Weights of a small GPT-style language model, trained from scratch on English Wikipedia: a variant of SOAP for these matrices.
Each number is 500 + 50 x the weight over its row's rms, rounded and kept within 0 to 999. Layers, rows and columns count from 0. Numbers have three digits each. The size before them is the row's rms in percent of the matrix's.

# layer 6 MLP up, 1536x384, rms 0.18, rows 955-1061, columns 256-319
105:463537483497553557463504519503454692508516593501444532533516459415418481508427448553571540438469480571497470513453499545533461497426561517464564490502554469432492503404573494410538502538519484
096:492567524481517450414564583501555475401481563463526371579407527594494525569495488539576504464503549546549481465419514532523509526468519485571439543475494575592408579383508515461476472499500553
095:490467461499470510433428459553500483452560453544567488550479458485514466565450423543427467509455578553447425455478535574425547514483490541468550514516462436538505454471488503454524546429571505
093:519448603510425498509518459573480516536475496522510438490452468556458460642530508505516479480477556478488431442474564479429485534508493502521608499552569421368443495485507515513526430496379462
096:443531426482551524535397514561548498555487479503482546526515580422514588539454566532660499532484556583498526454563538546612507554531395486479477495582546506493444540433525505443565503469437508
105:409521498479415378501525443392535519548449545528514470468556408471621452447436535585479492411589498450467468443432545503370615500493464456463561373478574608406525384511475525526509472501547492
096:489481501535444419482515471561514479583502462479513511512473459645515591511515527480611470568500483471558507507528536584496560473444479522370558571461592452494459559649473533440501401508548557
093:465505462536529493572613510434556584490529480463424473591503599552562573498529431473515437544535549477484539516572508490527499479489527455510546563489408541380547511510526485477529494489491442
096:545448620509508362510510472453562490558522500475504631515483489475526631506541541497528501477575537549497491489568574496539509534487475526528486484528498522483487508627512528483574484489508464
110:558562478469506545406582442496485600493477478490514486571548495503463501382519461496514518473485516457536568408505622541546516565557446472462545498470496431453458434467519582453403509388603521
097:503519602506452497570441525506508413426536552396416530484484581561580462525498498533510485543505478589504497440520502441469530463476523481560537527508536529537478554495505449552528503596474422
092:547452519594456501492461446546523486446536492512490617503463595513501441480490473468422557506579467548404391463513505480474551444498547523472464460534469500469513448637517485539536531449462560
101:521460516438549447428569436415388506461468540458482449519547505448557458492435489497476456450451553509569478527570540504530473522468509494443564531527543422485533421377494488488531448458444427
098:437505597569421481410378569524442444435471532478477565427452541478491499568539417460527478490482479453456436437398602588518502575539478508505537489461483532388429367515530434523550524478508500
097:543403539522423509566538506495447570589539454492495504481471483499431540453523439475550462471482482510566455566563469504548457423447561479477476512568510572537535449538456529483496442554372392
109:567560430470524524516552482539530465502486548578499499463519487531580492510537546593517454522552606547544514559552457556505546625501520550453582490509392511460480380481559510431529514520483548
088:467471452562542458450488520573539527427493464529465558539536474479402488505471480593486514552530514521580508426567526422533513462480468554512458599469502457571438526485408507472519509437524600
100:503547564465536593471410572518483542574515500507498514372462506568415525432498514525476521481484448485598460463421453518417469445545551501550431361511475497570557538539606406463516551446404482
095:415502515493434484517426489457496543590473568569550484485448567575463452543445537483426469390445498442440493496612532552457486461535528500552552449519506557516423462519511459506522482409381517
093:533566501439540495471536544608502420464478416542523444423545478531502458564527586519468486517557476499491483511447425458498614588459492517559528493551494494491508488527439524555582479537498492
102:491473565462448491533550527532527412545445474495440517505507421580464441572542490558489443475530524427551515485479520393437523452430567407447507455451491506515559535402451566483527416471514515
095:514511477486637563471526588454426488452533445508525450509459561454546490530452510445481552467436599492486477489381483500404457514476644437485452519506458590502420532526486487460518502552482492
100:506446483494587521540415513541521622540466433466474674424545457576588507460442415500450531493513517509435469521568524504427503523539439492494572508459471535501496480548540455508465424483573553
095:544463464575520447494459454475524484525536492497485513528540468527496583499515445497510421401469507467473560575563507501502508482583457561491513436533472431524505501462517485524541458506535486
094:499505497529578468469547531515491559457534476450529473446493447663562639453519482604541517437459521509533546514538407462515502510435492438456486489526478585509501441506452478553534515566416518
111:475557641474521472546450495491576570489514576510597530455510527574555531481601519512413500560474505561642489489499514524534488567509454491556496412391501572538496474412471463531512449366478537
104:521451471468452459449507556419544548455627600508495440539454527484480489511484460486526566526461503511473551523496572570451458526568508621512406394541524508449570494494546516483444461523550480
107:506433582554494497533486484566494552517484571423526400498489545514511507538446534511505428553510520443467523483504434509511545505502443475404457518515569474424466529486441390571550430569505440
106:548472491455461557595497427624551435562506459569480496558516495412453592567570510505517518507455472486627561430541512486474525528499458577501414435454491487485460466453534433465471596510527525
096:537443443433463483496545584527547512474440487554428473447403378491529521517445480521522514513518555493528530506528455496593380468604418449488485495413483508383441553475487496513546440378475479
104:456434403558526545472453458431491559508454590434492474489552503468531600473439432545469452536484523406560581383526487477474485504613433449526550464497505520491552503493462472481570510365456560
094:540468522451482494531481470522546544565552521563580468546490452530479479510489492501530495508482546409458578409453484510460521650458497468542600491505517570586465498547509487453497478457474505
107:484442516548497503496469454502478534555507465405471544512442463488509523464418530546541438487538454519526489505456466410527582486539552440434351377573522517498436503462473605509468496506439511
100:487592457487489546490474512574558475501540506478524480569439463523572494550480402498525479447352460499461561395426480514540520568376419532485507561469514518583516420440526475472495451558641607
105:538438356565454402431596356543494513540425519455495467448523468554605588419476510414491442483430535526432520562460533488565522498522602459458573458487462534506506516446452443593549444402517582
098:471476426514483444482491406528498530568509570443503490606481560516516505509553475428579548530552489349547529558352482494515531505561499451439549575493535525398609447519527487497581493549589477
096:462484490507469494555471502501441504404610561490488475442559482515535565501513477512512426557504408428577533564466333540517493546488484487503522485485458456549580413462479430489545439521454464
101:386447609425454529477488485489440503460574491440466525462488556426443482478427458492504547570474545440478458419481527567528520469449510481508418547461467521458569608471510515514497449448521526
105:530526521478462549485449510632549536548514524448527554526442422445495502409460520604499429538437471428501479462558513511518503447426470517465508518468522572457461521495470473527567652425530447
097:492528582544422622575510576473457486562514471578527523554480559515526512498550490546473494555515448541527473480546446424499456534547476600614552520557576487552468458511520519521529537543475518
104:456424381516526489463472469481492399515441513487398526524555544522454540462493560480562446501527458526527471497516454552484460453566529438573548447485470525549465557537474566524492464464478518
100:546529535496528516494526512598554528590553504459447508394471523499485451432432581448476578506420490539498546567490480490466432529501451581517644534532412552445393500602461472462517572461513530
104:412534544453527490579445514548520545428482533474557542506451427561463544596404527470511534443503434509480488458480582442434468436452513352531469558433489485466517478515448442559470507514524551
102:455515484512468454458454495475572532510516419438484560496474396515466464444385468534488519506550461523536497527480480491464528586480500515465468483471676493459430539489438474482536571575443538
109:511472550456481496428605492393474496565543478490565603505453511520514458499541610557459418492511513419459520468594511510498445447567408521565486540478497518488518410482577525437522498582357550
106:419545433476464417515517449519451585469536515503497441534567396419585503565458576601487502546450499489509536459424497554500487546487514452520459482557469420523588446462467489433543508464459553
098:535475576567497537544499411482398456520513468482491468357467513516548423473480479484488449442495576486616501503584548386433497554527421539543505511491389534532482557574467543503538553445506516
102:449466509394534426532561558538506520486529472477503503515511563489506581423419443546489456410525552468506455547563457554501495509597488545395508453536379609512402578472510512534514504504503468
116:471462499516532436503461424482514426413405518573619560513648476461436486446500473573534491508571595626458486542570440470410494483553471501477576532516452522502512541466509548468567486456570503
104:518492494467530506413493436489489572505465539473647464473503563557481485502368466519548482523518498506453446485451433461521512531423461510485503552477500521477468582490484472523537389487406548
099:500510462510494473531484493457469510438484446588460493467442511463500573568505528483461464425613520498453535529561468468493539509460494474463631442475423468454561513509557469523505503532513408
093:517506478499486496515491465414482583518547420440607540688528485545460524437460385516499401422439525398361534600433537503563506491471476425544547451556459373527542460591476467528569538558450502
103:519485517481603513583543523599518498549488436444459489495519499460580488565539458567529412498648477499402538467461432528477466466444510558440446503559428624520454496380470503520448500532510497
103:496494560434527494457394402458519465503497522468517505537539485493547567502396516476543502423495453515500558486511610453497484428558418597510520462479469422530503456519429434572405491457432406
097:516517475503459499538446542518492519469516566471577558497416540542457573522496474567554454532505542518548542488547485487492403527429478614438559473519490617455505464566465502436445532469458536
098:516433484543498536613487564560512385455474462448509557528502402491539489456485399498431481423431402533537521506484558490494558517558482372608622426525491510505422478416524558498483500417576491
095:525467488561452462535514459466563520496424535571394526510556507494464495476503489481425484498545499497460513559502488478536439444406520449455521504525400484614467581480428519479593535516507523
093:591491616433548550521484579508591493580502481560577457511434479509444379552463565493570472528499558502546522461491488416508498574501476494540380433449516522402545547452522518524480523480446581
098:461441596463533516574506455471525518489479469506494491511466505503495533464571528454535536485530548503422551528499522448527479500551484440488377513495582596491578491387472530495467472515595470
104:507614502530467529594552560522589476485549486435437529484407438494454540565557473507419444488546492580464500430531513554537682536463496506498557427475468538543494408484533476536513541441539568
098:555544522488498489495591422475464599517559449497472487424528514519560561480402463503458488530534559453442534381467432554443447490550554501408488526496564523565472529517497378512459454498420485
115:427477484488414490405479553498449434585590548499484439519526538478590586458507534414571506491432553391462484415490553460537416459473555493510510504506512463435525541479531557528489481570484547
092:515540567501567581559536523491414555475476565477465493507418356475455507525572461522455482500496520498500442414543633447513450527515565554489502598525399532633452420496557514481472537488461550
092:522422508421508490637404487440564529519489542502487517488483506528501462497474488430495446584507462526547366574555524490522520585514531501484517500553429515460530525523501450465558502437531561
090:543455536489481423388515538553462500498557483557461582484530471461496583543558537496463442629467426453595535436524509471405505527526558502585540488464514471527520500647548510491559475495503461
102:509434508462432469467365440534577498457521495512516485513467448624533611450578484496417463595483543484508504537460625517576498604474530468541439526519484487385544463479531427478515490496518472
090:513525478428462502474600487506496447472527485389596615528461482499481506546489477485498542454512475409519507512466469394589551514538500547493515599485505465458519416381513511489518538397468497
090:570582549483554596494457539540528455645502535534531476462498496530562496586443555552493523520501640496495513441517507464484574616546499530563530417458473509475417486512503554448530486572439507
099:622600433542482403482463505563474435436557530428487495474510425559519495481473542436443483470554501475559513580462524506438532598429530468498544466532514416574601561507553401502484556481435470
097:547436476446619528487429576489465421534542576469488499506511515547477480451478486495446391476547492526507548447522439533398476464548530524471443492552523523496575444462489367481492619503428419
095:456498560544424520549460565441416470482528506493596435581555605554645476523416480463544460495572519480539511566490493459469486611532496487488521419502525452452452442467463522509514455485491514
095:472503407498555494480487607491509544460475526481516438521524517584425579557457460424509480536484539477529522435614479495471498448469469565583516470449515525455454445441552501519424441535480458
103:455544493517449507441577522572476442483491470534434481657462495468551477401446575578475531480555485436570536595579485465456418496431444565637646607516469502525526468468502515618479422414580450
119:614522428507478545490526495565536451586544478620486499517443459444520543591486502549476440530484466507478527473525551549474463489417461589545455501535556455515514522517554464461509513563486458
097:395523541438515440497549390475530475548524440564422480509530544572560525499405440456539498444520420543522522582487486500506478455533533445542480467527495554454552453550528516426513460508407491
095:557506509517463567533635538509598555472527502539432433473480511501498493504499522511503472515579613536590410480563551487470489540615505472471525440545488546492442601601544546524562513518543527
109:462475525579433563484577450489547490507480567555496484450398450496529610511477428371519466501530550517493531550487520508492416450500547460504461533526464564433516516495477491531551570514523592
089:548549476588553579549462484539487399452583451436523459577451477462563600492516503485487534451528528486474564522469514521575492478493450461505513406520513491562512335441409494542421463481403464
110:623479526553504511599540474476441489536503496466524489536439501486454452551538563492424468446395480528494553583393560505530505443468443564471447489464437427524497462475420460488484503412508482
096:563481468500490485439520425494487509444429527472510535513477473461493543492545454494558466604425419475480513562462452561572521542520556515584558575533517493498506460476511493479578581449469453
103:517569489509504518566450553497493457476558481500521625529510469533465510517388524551492572462553527509506478528424485536480581556540409514407522537515470491584456455557448524466518470405459469
102:574469551449523567473495473456519511482498550431472562543484584542513447491566578541631632512453561482458491535475387538492457524503547452491487471475453421530482367565543480529511586553487550
094:489414528553396575429424436547588497500581492443503438528515510389518450483363505552501467491400467602517562583527509483498457547575485489490587478594511599508503579505534437463513447525539458
094:503448525489430475471461527520509533558488530477422476556558406516533566432532502485434478515378509470418536513487466478456504504446526499531563464460497582482471538548503480440526531497563489
100:459543575487440560558552454498486522506484434590444609492475521488464365497505463468488533513432532525430467478517500447455532497469532518469503599525403474444496537464463454467468454543453489
104:519490523515553410509584427527516518510507487460582528468528522498475462423500428463513497477416565515545603475517433509600407459478540517493541520450506479432512498406470533460504493397485483
111:439551422516455504466502586433506512490587445503429567597473580560442476624552458459575469488469530450587603412500568517458443540547551441419508530534498507490522550489549466533548416576506537
104:458511409476566460564522522455520624414508463546501503518467531523436544512478487488549516460435572484496520473519433459577549512470418564515479485527483436607444497501477574505457514517607449
098:515559496467461543495524480419463487477485491551510482627517558477547478535476463536475495495572491507510519536494544478441523428492506432470397505456402537435492491491610453556505527508490472
108:524495498483554473575521478559495401432560531534530510545513496496538457488545488465536502440461521547536461504603488482513525527488518419493491515520476578511497452415487494461561526475385491
108:483471471474534530576559533486450578576444567505535550510582407445527472545459548636379539487563563405481499482527564445467395525455484477410488488536570525532470580459436459460360441514510544
105:388484526509553614446520519506454501446510539551469563442493466565571621458517482501523500523478473497480571499495538500469441471466481513512498433497546586448486541548528536559560484557503479
098:511497564530578563508628497471519496613573473476521529508456549604458541431402519684520405420500510569453430483425508565534519519502502418477527487556404590501487454570563415523448564461412498
105:408486536531484530509567576470585470482474521482424482563473501545562464510465523472500530475482406536488389482513563497441510486475493526449487530442537399425452530530590552472550526522522540
108:515539506554576478509462493525470484467439507487492451426577458511566470498386349436455495519462408593514411545481464523529469371482424516422530441469471433453446520508488539559521529381568530
099:597411435561489567371482522593532505566430431449521481509530483492485530412421519461460521381467454476632407507432403408449521457456462426526487518486462539394511476536445506446601439421491440
084:492461496505467444460677485558557541604558416525492517543488490431522577536486586565485436545479581552558522464553543539577500526430515512516559564505521500490438426501413514406570526406505571
111:491591515447541424517513558476501499594507549495535549476422500470514484614549593560537469488527518404521480487428509514584437437495444581520557454522538501513488425508549380432559491436450597
103:529492473413610486505536501505486615539516571472557400553502496462445478544515522508548544512440489405358484503549591541410509551606557571502466485529550484486536524541505475411486516577468568
105:525460448436460434525537463572499562540522443505518491520419386521439519508473508494527618468467355526491570514522434512492453491528583558466530452476490523582601501507475517487495474577508507
102:518458429465405467406554513463573505547475573462582496460550473486531562516457506444572516526518473490601494433502492468571471453484438554395460500523435415480519518504451503447490519516502465
094:513443476521425501475572483545534606448470582456512468505432503517504505596466461486589507487457548521481478568520475461418475590509528501501572454506507505497555443484518624514534427490516479
105:559558425459528458495583487502580457514514508585639464502500501534603389518515486576511505484527488529522514526520396533477552570591441491555532493501486414519489577478463484516592479547593461
087:537472411459444464430458504520484547444496594500430531593457478489468648413509410454547562495467570547520435515424513462563415525472503550449474475488442488545517500570520559473518466391461487
107:551549580541583446445457523490494509457512496405617482520509490565492522442370490488467462480492435531471498452504444488551498553434489544475432435520529472441505479391497547448492477512468457
096:472508559569475602543496543511537488541455574472546574477470512557520633537533499488452575520605556534555554533658534461537595541508447501369558439458453490509576399495503428444450444470488419
094:607408540474525438507528453503537493562540450485520432468487532473427499581465450467446412502528527494606401613508608493556401445500507515466539498540510485396537560472509474548495460427481553
# layer 6 MLP down (transposed), 1536x384, rms 0.193, rows 955-1061, columns 256-319
104:537484467443499494465551535503515431519558421463599532491622508537509574458468468528467520521476525497485524531469585479567529513495552544450488458487484502521498543471502471449442599561454560
092:529456503454475514504532548545415497592511425539478502496529567507491493512488481391492475455548578551454498451532546502469421463529517497579453510528474553581454543493456505515573573499557481
099:460546512564503479547546464551557525440505456410550485443543551611478471475457536530550575508408569453569469472568551528438557507470484584508508486592534526392548503557590418509462507382498516
104:452451533534513567519526641534514558501476562594537561543456496542418441577549416523460574440527564460517536454521533498427542446548563525411512545575568547536560461575438427480405547513508462
099:518578525556405557523529491469519479544498516476566454505499429490498543531448506513424494491533553475486403531517423556583482491546457525543413588442486556487528491460472500560523565525418537
111:476473523463475539449549479454512387437477573498569511398625485552533486495506541441533517513554577421535513364520495466528526370489500423421610580575610473575357452493482478563498581550476578
078:488568503521448572542503465445527478562562472496394496529508503486514599535461483507550509457457541440540511541413526491551548481473503457428509450580510470524453502507518568574522514527439574
092:448508519503506479452522502564484551546408479436445618552508460573568526550495560515550485485533521547554534511488555515557456540523508525584500609469474517442514511546560596507496437506525460
095:524555470383470528513531464491470516532442498581481483404541427460396541519545422454567428558558541516504471506561534429501465457514480616404545560488445516414533529514450414536441487539489532
107:525507441504400439407457499501504546473557528447489528568635493386405546481545528557494531398459546505493546481536601538438619528489463520475467453510615400448441474428491525557498538446573465
096:407535443442488474530444484510447477475481512467387569423553515417499519499559530511525607569536461465467552538529413469536459464495502501498502457428505466548471461517443533548529548467509521
093:551581502486493450547573480538520448416462466513484391380547515544526485415448462449599521518516497581460499524482512523595494504457362506401415591544409526557513537525549469570523544565487470
100:543515591501471492468499432498526455521429443478524528346470512605513519407482495454489490467473499566500481467457510468557498525478516556486485522488493554511489511528565477536450543452475532
104:544415457477453458526548528516519573553505526413402463551554587602489416558547474494478446507551495487546529527389555487459532469493535608509490451478559450473481367493525436489458553503584527
098:451508574482550484509504453597458574495573498360506431511522472444467313455583484458465491501453583552546475543511470480489381450579501439483581567520381516495479498506412434591445521464508480
117:550476485548553488466570450543455520456517483500514514450497517490495399562380417520448610399398597501568514570572481480493488544575509535487517537433548569413567524434468530477510537440424474
096:541462450448438504550522461403461534567511608452509459448483498474547510539547471442600567447499423482471520485441499489479457530417508578395484526477536484485459524488519518536473571469386448
105:528455490516521465487532560425594537543531544525513564520552455521482540485583384406523541530492442602483487641546545502486504424512531448417563479487517601457519472453522502482478540498567537
092:513408469520512431562432635569529489518408461449402502431560495447439528560510438447457517472519453476468505472547498515582541537489513472431446491477547549446503616425408455525513487496541477
104:519467481479445503503506504537530551505458462494505556470477565481459536520538484506570555472419467496450444472541415443458433481477456486464472418451495531482491469569504616478560490493588499
111:554466485408489473554492509503517485402539485532455490617498542527402533524481516512505471544534568511610480485495492606584456487483515545478458542479484574516492491497421477515488529511486490
099:486467469490433444496569583512476577569565593432488549454536519434381423469527509550473506540455489499614546506520431481584499492534495509521529542462505528495469563465501546545503514497455484
107:437491448576505544479519450471495479448540400478506466494486432465499504412600538552515429480558525509523557607480486478581471504529498459506510422490522496514555515523575531614492505499454463
097:490498533505509433458580452621428524452509503472488576435583485576510521547566509574427502532529536477468524535499515505445520557559601432531481527502447601503529434456511571535547580436561412
086:466435516511469515552588421489466507520448543521503515574531479515455476399499466438448540563498526501510478493535523454554490421515437473457477467529485505510562535486536484528517439532589539
111:580595577499486595566586446482579435433628457512479438525575466555437526503405512509520536541527507552497498472478530598429472481541425493457513474472517557543635502398557442565445429520499555
105:419480488503475447516496490433494498459517545429500472392483506580440546348467415453466469575546555589569552517517422618453482464537515448487453553517537501549456578483500554496450442502411495
102:484478539541462447532571633512565500493494506511518405474499548460485673530525532558488424444445504538466462496415484521498483506508489417464513496518516561434506514458496499515491535492483526
114:431562463526489460482524575562516480456483510526548534456571497426542568522514410507469503477449508482518456486525452479541329525485537497522435472524524480565527409507469392452491559488548546
101:513414579497485481498469515531536466491520496480435399463504467421569500516553554527557487460476451483450535444526608509445442526477465485584504478471488522467466582572557529425537531451502509
110:478474433569494505530511436580553516490466458571547525487461487549522537513455522518518425561441496435459459457530543514459412510448494487414491483514565496557523519510505589459506562448552446
104:493482503514431571541469452453530451487444524448523537435542532347496496530449545525530470562469576463461561386469447538481528371452444546591475526518521518452498512547475501444512484514479495
089:420503480545553490524512445476442485511454474554515488508481482487510575529414501431561479550544499508484402469490549511571544566474535490475549470587538457540461479495599553553491548498461492
104:515487566508527502483459527486475567516453437431472484544529515524524413464598495527454494473469509491504530414581536459582484477533468648543520396546551533518504501497474489456537595563475518
110:591474555497521457550466508556491558460530385527420448412480447573485495400549517501469496511452568512507406559494576475507483568474539523498547594424539508457492465607487461452478489519609548
103:504567558442504495472496613438436561601489476548473501458478452492501502512428404451486553563618582498592491496457497492474562524607523437407482529432530563480570494495532540618472454519525484
102:450508467554425472557451535520466530480507423545535467496533512540536561389523493518511542598440569424503564592548424558506506539479469610408523614577466439533512489552447588534652542551567481
102:537458625536432546489427509471528536495552398550549632496544478504523482474506496496460531544486564609550511570536419586567545364490624563498508523557557472412467519475439493525516448506575501
105:454408504425505454453518527501510539476428417540502445414494481535505517493413501532540479499457517463519545519505530455523427358526511438427535493496509479563562488483522496488394514479573418
100:464642546526530482370526521501546501463526490441564582489456540549461504508519599512419498481469551601557446500527533497507487449437518505472503555573537442408441473549544581484495469502491569
108:419491502546564508460527487522562361534561492515546557485499444493512515472424495560499451442542450513616458542415456543536382487450509510495409563529522445464505584464501533521422496560558421
103:485520573506450487553489565448527448569541491525489442473399484543490525443452568544520422556513511568501447426566480489511501422486437508580540490539417551487541484482472522491428513487492422
106:458410512461525469581534524454427537438464502503457499557627382502465496616518441439581499542507454509500480467496509479568529522486491465485493503552587456551478497553580504526560539536547479
109:483599471546551527470495558518502513469506473379433530523503557473466491527543484487467489405438610438525477512546522560502465449509522475437468543489515491430553428522578567466523569500461517
104:473566565437435409525443469507525514486552461493454463503519511433518541535570577507505474562517578449601468633480565511530399447531551465525515497468588574474530655487520456510519482421507468
111:447522440560575545502449541563475502508484496428555548509493487576453432485480541533524506523495521569541462490505402516503514557588528623448558496449592481498449482450580517505458588472562588
101:551550494513490485432490425459479518430431543497530483492620333497535557480508435504540568541483633437443496423431505485521503456507488576460541556447544561509511537484498580530452569621488518
100:536369485501516448494543514489572541438580541473446426527568526523526565449526486475438574452513566536509511513529533552526453489510436513527533519521470579528489467548579556533513406469494410
126:528495594525494556461539493474524497457487531401542597488521471529448494461472470401448475451510622458545434482472547486496498460459518544488541571461505474530458424472564459490457583539439535
109:482447468526525459480485502524472627482458547607468463492429564469424555590402410467521539502491523533472520601490519458492507413536563493535519601387479572567492435467405514519441552475538466
102:574453590493531562521455408534448464462476489415611439481525539541513501530505487546490496472607555465567451467466583475571522518500601525578584563464560575460584533495560440509497555481447517
093:463437462396380441524531499589582444498529460588496532499473418455545568470591484492476429522455434452481522570452560509494402575464519523497504555455451500504543428534481413466496565408456498
103:479434518510494483458528530550510473405522482555549446465582516501431511464458441517431506480505507463562505625454515497487412510541509517512486486480465496417466532468580544503448481507448461
106:508468414489562470463424425420551563597495468518534517478519563479513494494535443594463512473476513496549552401541566532525484540465583518528487473486553479442534519501552484573434557504505501
098:426473424570467496490453421445492497468412435492555482513482502509606559486609540487468419541551508409540574549445565521450501518542560537438451569479453482522439477514489554505426579576501414
095:528544529609487511528541528505654519444506529533556477490473443474532491557478581490543539519468522522501481532418520499494521461452527542516435399567545571584431527454461481535533490508488468
105:471490541495474567465500526483490521469454582512420503572482472421499536482561560565438545438554415576476516483556548520552450535482601524598521468457479542458464527508548538460491541572426456
089:470475517544461559510532537448520408508521495557519484493604512478564571483433498479492446514576420487462463562495530487493417468502576359526464451478543432532502564406513473533512490504488492
095:448550622550541451544464535539479505696523414511461550462507497536620552513561458468465494493518581536479512474489576450492504582483486422459616592559579520482589413485525497490449444504485508
107:459558513503549416523412511580421398470517447512501524514524420526440560472528542476426543540480538506482478438542530546536506558551384495427411569493615482509563471530514485532483519348602469
093:421490560544460514580479560495494516411586452448532506541545444563555448542466469442487506506494464544512500511493533532532605509382477459323508419464525559492466495489496478455421524467565530
120:519454525552547440455517451470539616446529505501478496488511479519476530535519523514537525445445501500429529468510562358413496510494536488432552516540491501438545542500586551461432592430516519
091:512426589538518553440528550456478406543499569548574448472526477469469498484529494465499506514569491474444484533482451491432546511616498441490540507479498541480557393499569394486486490551593555
090:536505433438437481437400471446477421511482525501469520480540492382423534426561523501531527556527416399513467483431472494421378572416543496476573519443433458444472581472496543489560534524519544
094:492451480491488513469518513484387516508425440483481597507552447439512467488588496539472468511631490486489515458560525426575538519483537459487476552481569484479483486491499437472502597402526475
102:526580472547549469517540488513497491541541433545489552435536523543472472464531453524477564527483494537537532509473489321562546516540480469534602498513510530567506494514444572513518486542510543
099:430489582429574439511487460470419607427441521481496517453561571390460516417482585542490481521516540580459499468581519486508634479504499566497551531430486528432556501474527549505442509529435561
086:479453515512429452446554472492574495452414515453536508572467500521490518532580518538549426551545558514530550510561521490450520467528485471451423562515570551574479496402476578501440458543542539
076:493509486522486510447463484508498513526494427532482546454491530520476546502515464503498445472484532477488557515470508480507521528438505529412533476480481524457429429539454515545492488444491555
104:453505600439489500507543580485554489504577455558547493488518467500453492521491435583500422545433471484494580460550465481473541560522573562493524511464514546532514507461513391481435599517481521
101:561449488574560542580401525539406442503484460547579577456494492465523457430528561548527546523569516518527435471547521575456462504522547498502544560502517465433593455511524530598433583513495406
084:523616438565524491498568461437524541488519525512506544570514519509523571532553487511489553512545476542509461554469530544461471544486502473381558510480603531548494481584515518501519570522437445
100:496407449512508431470443439513529541480535591565471471563503471474520515461493456488467481537533579534494510389601583583419407440501550509514474510579494448511515502533575606542426463368625550
109:547583554438558515483505523488470440518519478550516495517603529489543455574516464469489476541466622575528528495488474546486429432488518590567441565542603519531521556490440484561515569471496447
095:414435519376557496493495488465514502463501538510574465398570495538400512493464503525464392485525454459502497531569476515430549523647457536630547518490508429430510509552523515470516539496573542
095:560492571494413579511582506499566502449430507496438484454560557467478443624470544547454439497488518515611483508517527551538527563547594527500513526402483553631463595512541479498512425493477452
106:407554444558450473561567477492461397476507552455508480464444520562441466516529408426558518522563501496504519567481600521549434544503591487412422520481445513511481507511500520548496491446574454
096:454538423455439471349514504579563504502479526572586569421469435448534552542517473563415477486594432417550511447607551556423445498495530525533530585552553563448543519471550480448451472550552405
102:459446546481488498490462457514497526469505488494577603463515513531553491460531481469512487452481465453588596565450516577509545539530402458533428458522515521580505472461435490481520420488428471
103:534605489458501472609544527397437388513450453496487567554573525477455461516532468539578607540489461512527578451524469469545444501443534532449480548538422504538464400527385530550480455501500564
112:549534588490432505497467492603509439531512459530465443478566476454568409496532441445521487538519552493519523548586406456427459569491581563432544579474526417472454537523505551486504544490480472
072:448519434566481486539515516523535508587551480526548446451476430470517542567413441498395464505506413500529498449550480463509482543417376565362487494530514529457511560499477438472472421447446455
088:486537602534577525530543447590502466468537510543544470355482491441534588467508523504380466537529453431454474425432537491504474465521444484518463422487468486478465491430401591493467534451374506
095:581560516440397437518473537451531428401480536536471538483519510509465504545507524517430464567422494429512499535559542563472513499505488520521421429506519433506541517452596490575419465446480498
104:508487493448533478558552503480533499490480481618418510505546552568433472466472408512363537618535486455523582482460446502520499529529479571477441481473468459553560601555480460506440647484482467
107:502455454438422509497542550589498490421404556403510432540552544497494515489595448469424585505516527507543471527506568559555472531489527532505527519496476556467553468558482544533455550494531600
097:502525449496532473532535576502550494462489521441483499522516446518468516501487467468504465525532613514567488443547482428575541533392503471536601467546493467536571532457543481504464567463457500
113:503479447546456534420580468475480534427532561530512559418524493499422497541542512463576572483483464532544483514529442559536533520457440494470450454492463467488462416430501418511451471413435551
108:584438431506500537456479615507484525503407432542526518415500646530488495522585427537525437507491544523519564431542448509540429354477457466441544516491502535509545527529473523488447503474477513
110:521496496448474452524528569482417536513473515470551405637514543517448469446435530488477495578429497576486517517568581423565514489527574481433525521498468543526547446425521411519418486558432444
108:456546440586515536525547501547498518480562514462522555475499457563484430671418579472483563492517540417452423505508596558468530467488497500474502590508606539534569444467448530510448422582512494
103:493543535487523456421550480466416517471485572568508505437449517477491601489490491477556525457485501581453401512545557517478518400525556560453515516441538571490477469431546563498539601407486425
099:450466552500592498494550509403489440474522503497558578407607486443435473468464419528545496520592539420518523548521519522470480469420594567505562539521610452426519545466567467526528503574484432
103:452524536539481470419513514616547472438495499537513498509467530538430561533582531574518478502499524462497487502541509433518376431550469440363504552434369524466488468476536466500440539442427413
079:524537521508508516511534466519518505491519490518498584531427454562506513516529523516546444528552497452519513487513467550504531478480484552411529509516541499475467564456503426527497437523473508
092:497495468492469567573478456499471515447495473536545486498498453494507476497429495572596480537485560443434591585475500424544532499482506509496581385470547470509481559580461448556490410528517595
091:486530522522481471572420437424480543469537527464483485446503592547437429451549519490583486557449499485577548509519477514584496529555486556459499496485513547526425503458503563436426388538501518
101:467615546525561553547478520563422542553544519466527504525442476467397533464499516514457490555484472500476508550419566448503509530446555544532410439520498459500586562506564536531521455460523611
104:542636549459494500525523441451563478469566458540537504526519515506539396481507518554489593527482527540451580476557555503419511471579507528423484486491521446485460492558527540464536551461475523
106:471443512449453480473454446559451494547484533492367518469480485487529549434505504498471490523491562564489460464566589424544561528478426560525396586532606499469464482359475557489517404457516471
101:581539559471516516450412518544432492512459538554499461479566458483493472550542497459458435445487530483534543512506532531548540609493632514470432486488537469506443510549472488543464549577592500
094:520617559514555476530473523530506519577516519407571531487529312481481477500487558453532580488545470511486551535469416524463489527488441493463506423499525418470511440497525506522463523541510563
116:505522465403408424566522530441483516478586521471549403545600480480473451490531434470572501463452522467466486534500600434506492504510514602481409490441460433560495492487590526500482549503525373
091:424475452421448414544529508518425500471526502426553529544489507488481564528449486519506528537444469535531504494578461587547464488521492502364485495430532576545510470550535540580426544530520475
112:492434451466507482503511569481522507461589482468574439484542489530508446412484449547435428544461510484460441460446283530487391496507423502530522473531559452469606567536516488523502466516433406
095:457503642570562477488438541490482501527596495481523326485404538515445485439539489465533596468547537542500491523572450497499464531506493544495464503487515576546470586464522575554515592444449505
098:537500508485502414535546569511485476449475445511549472544490571560443523452460486567490578559490478504479517487502513476493474512577471489483457624510544551544487446576451439505415576438478448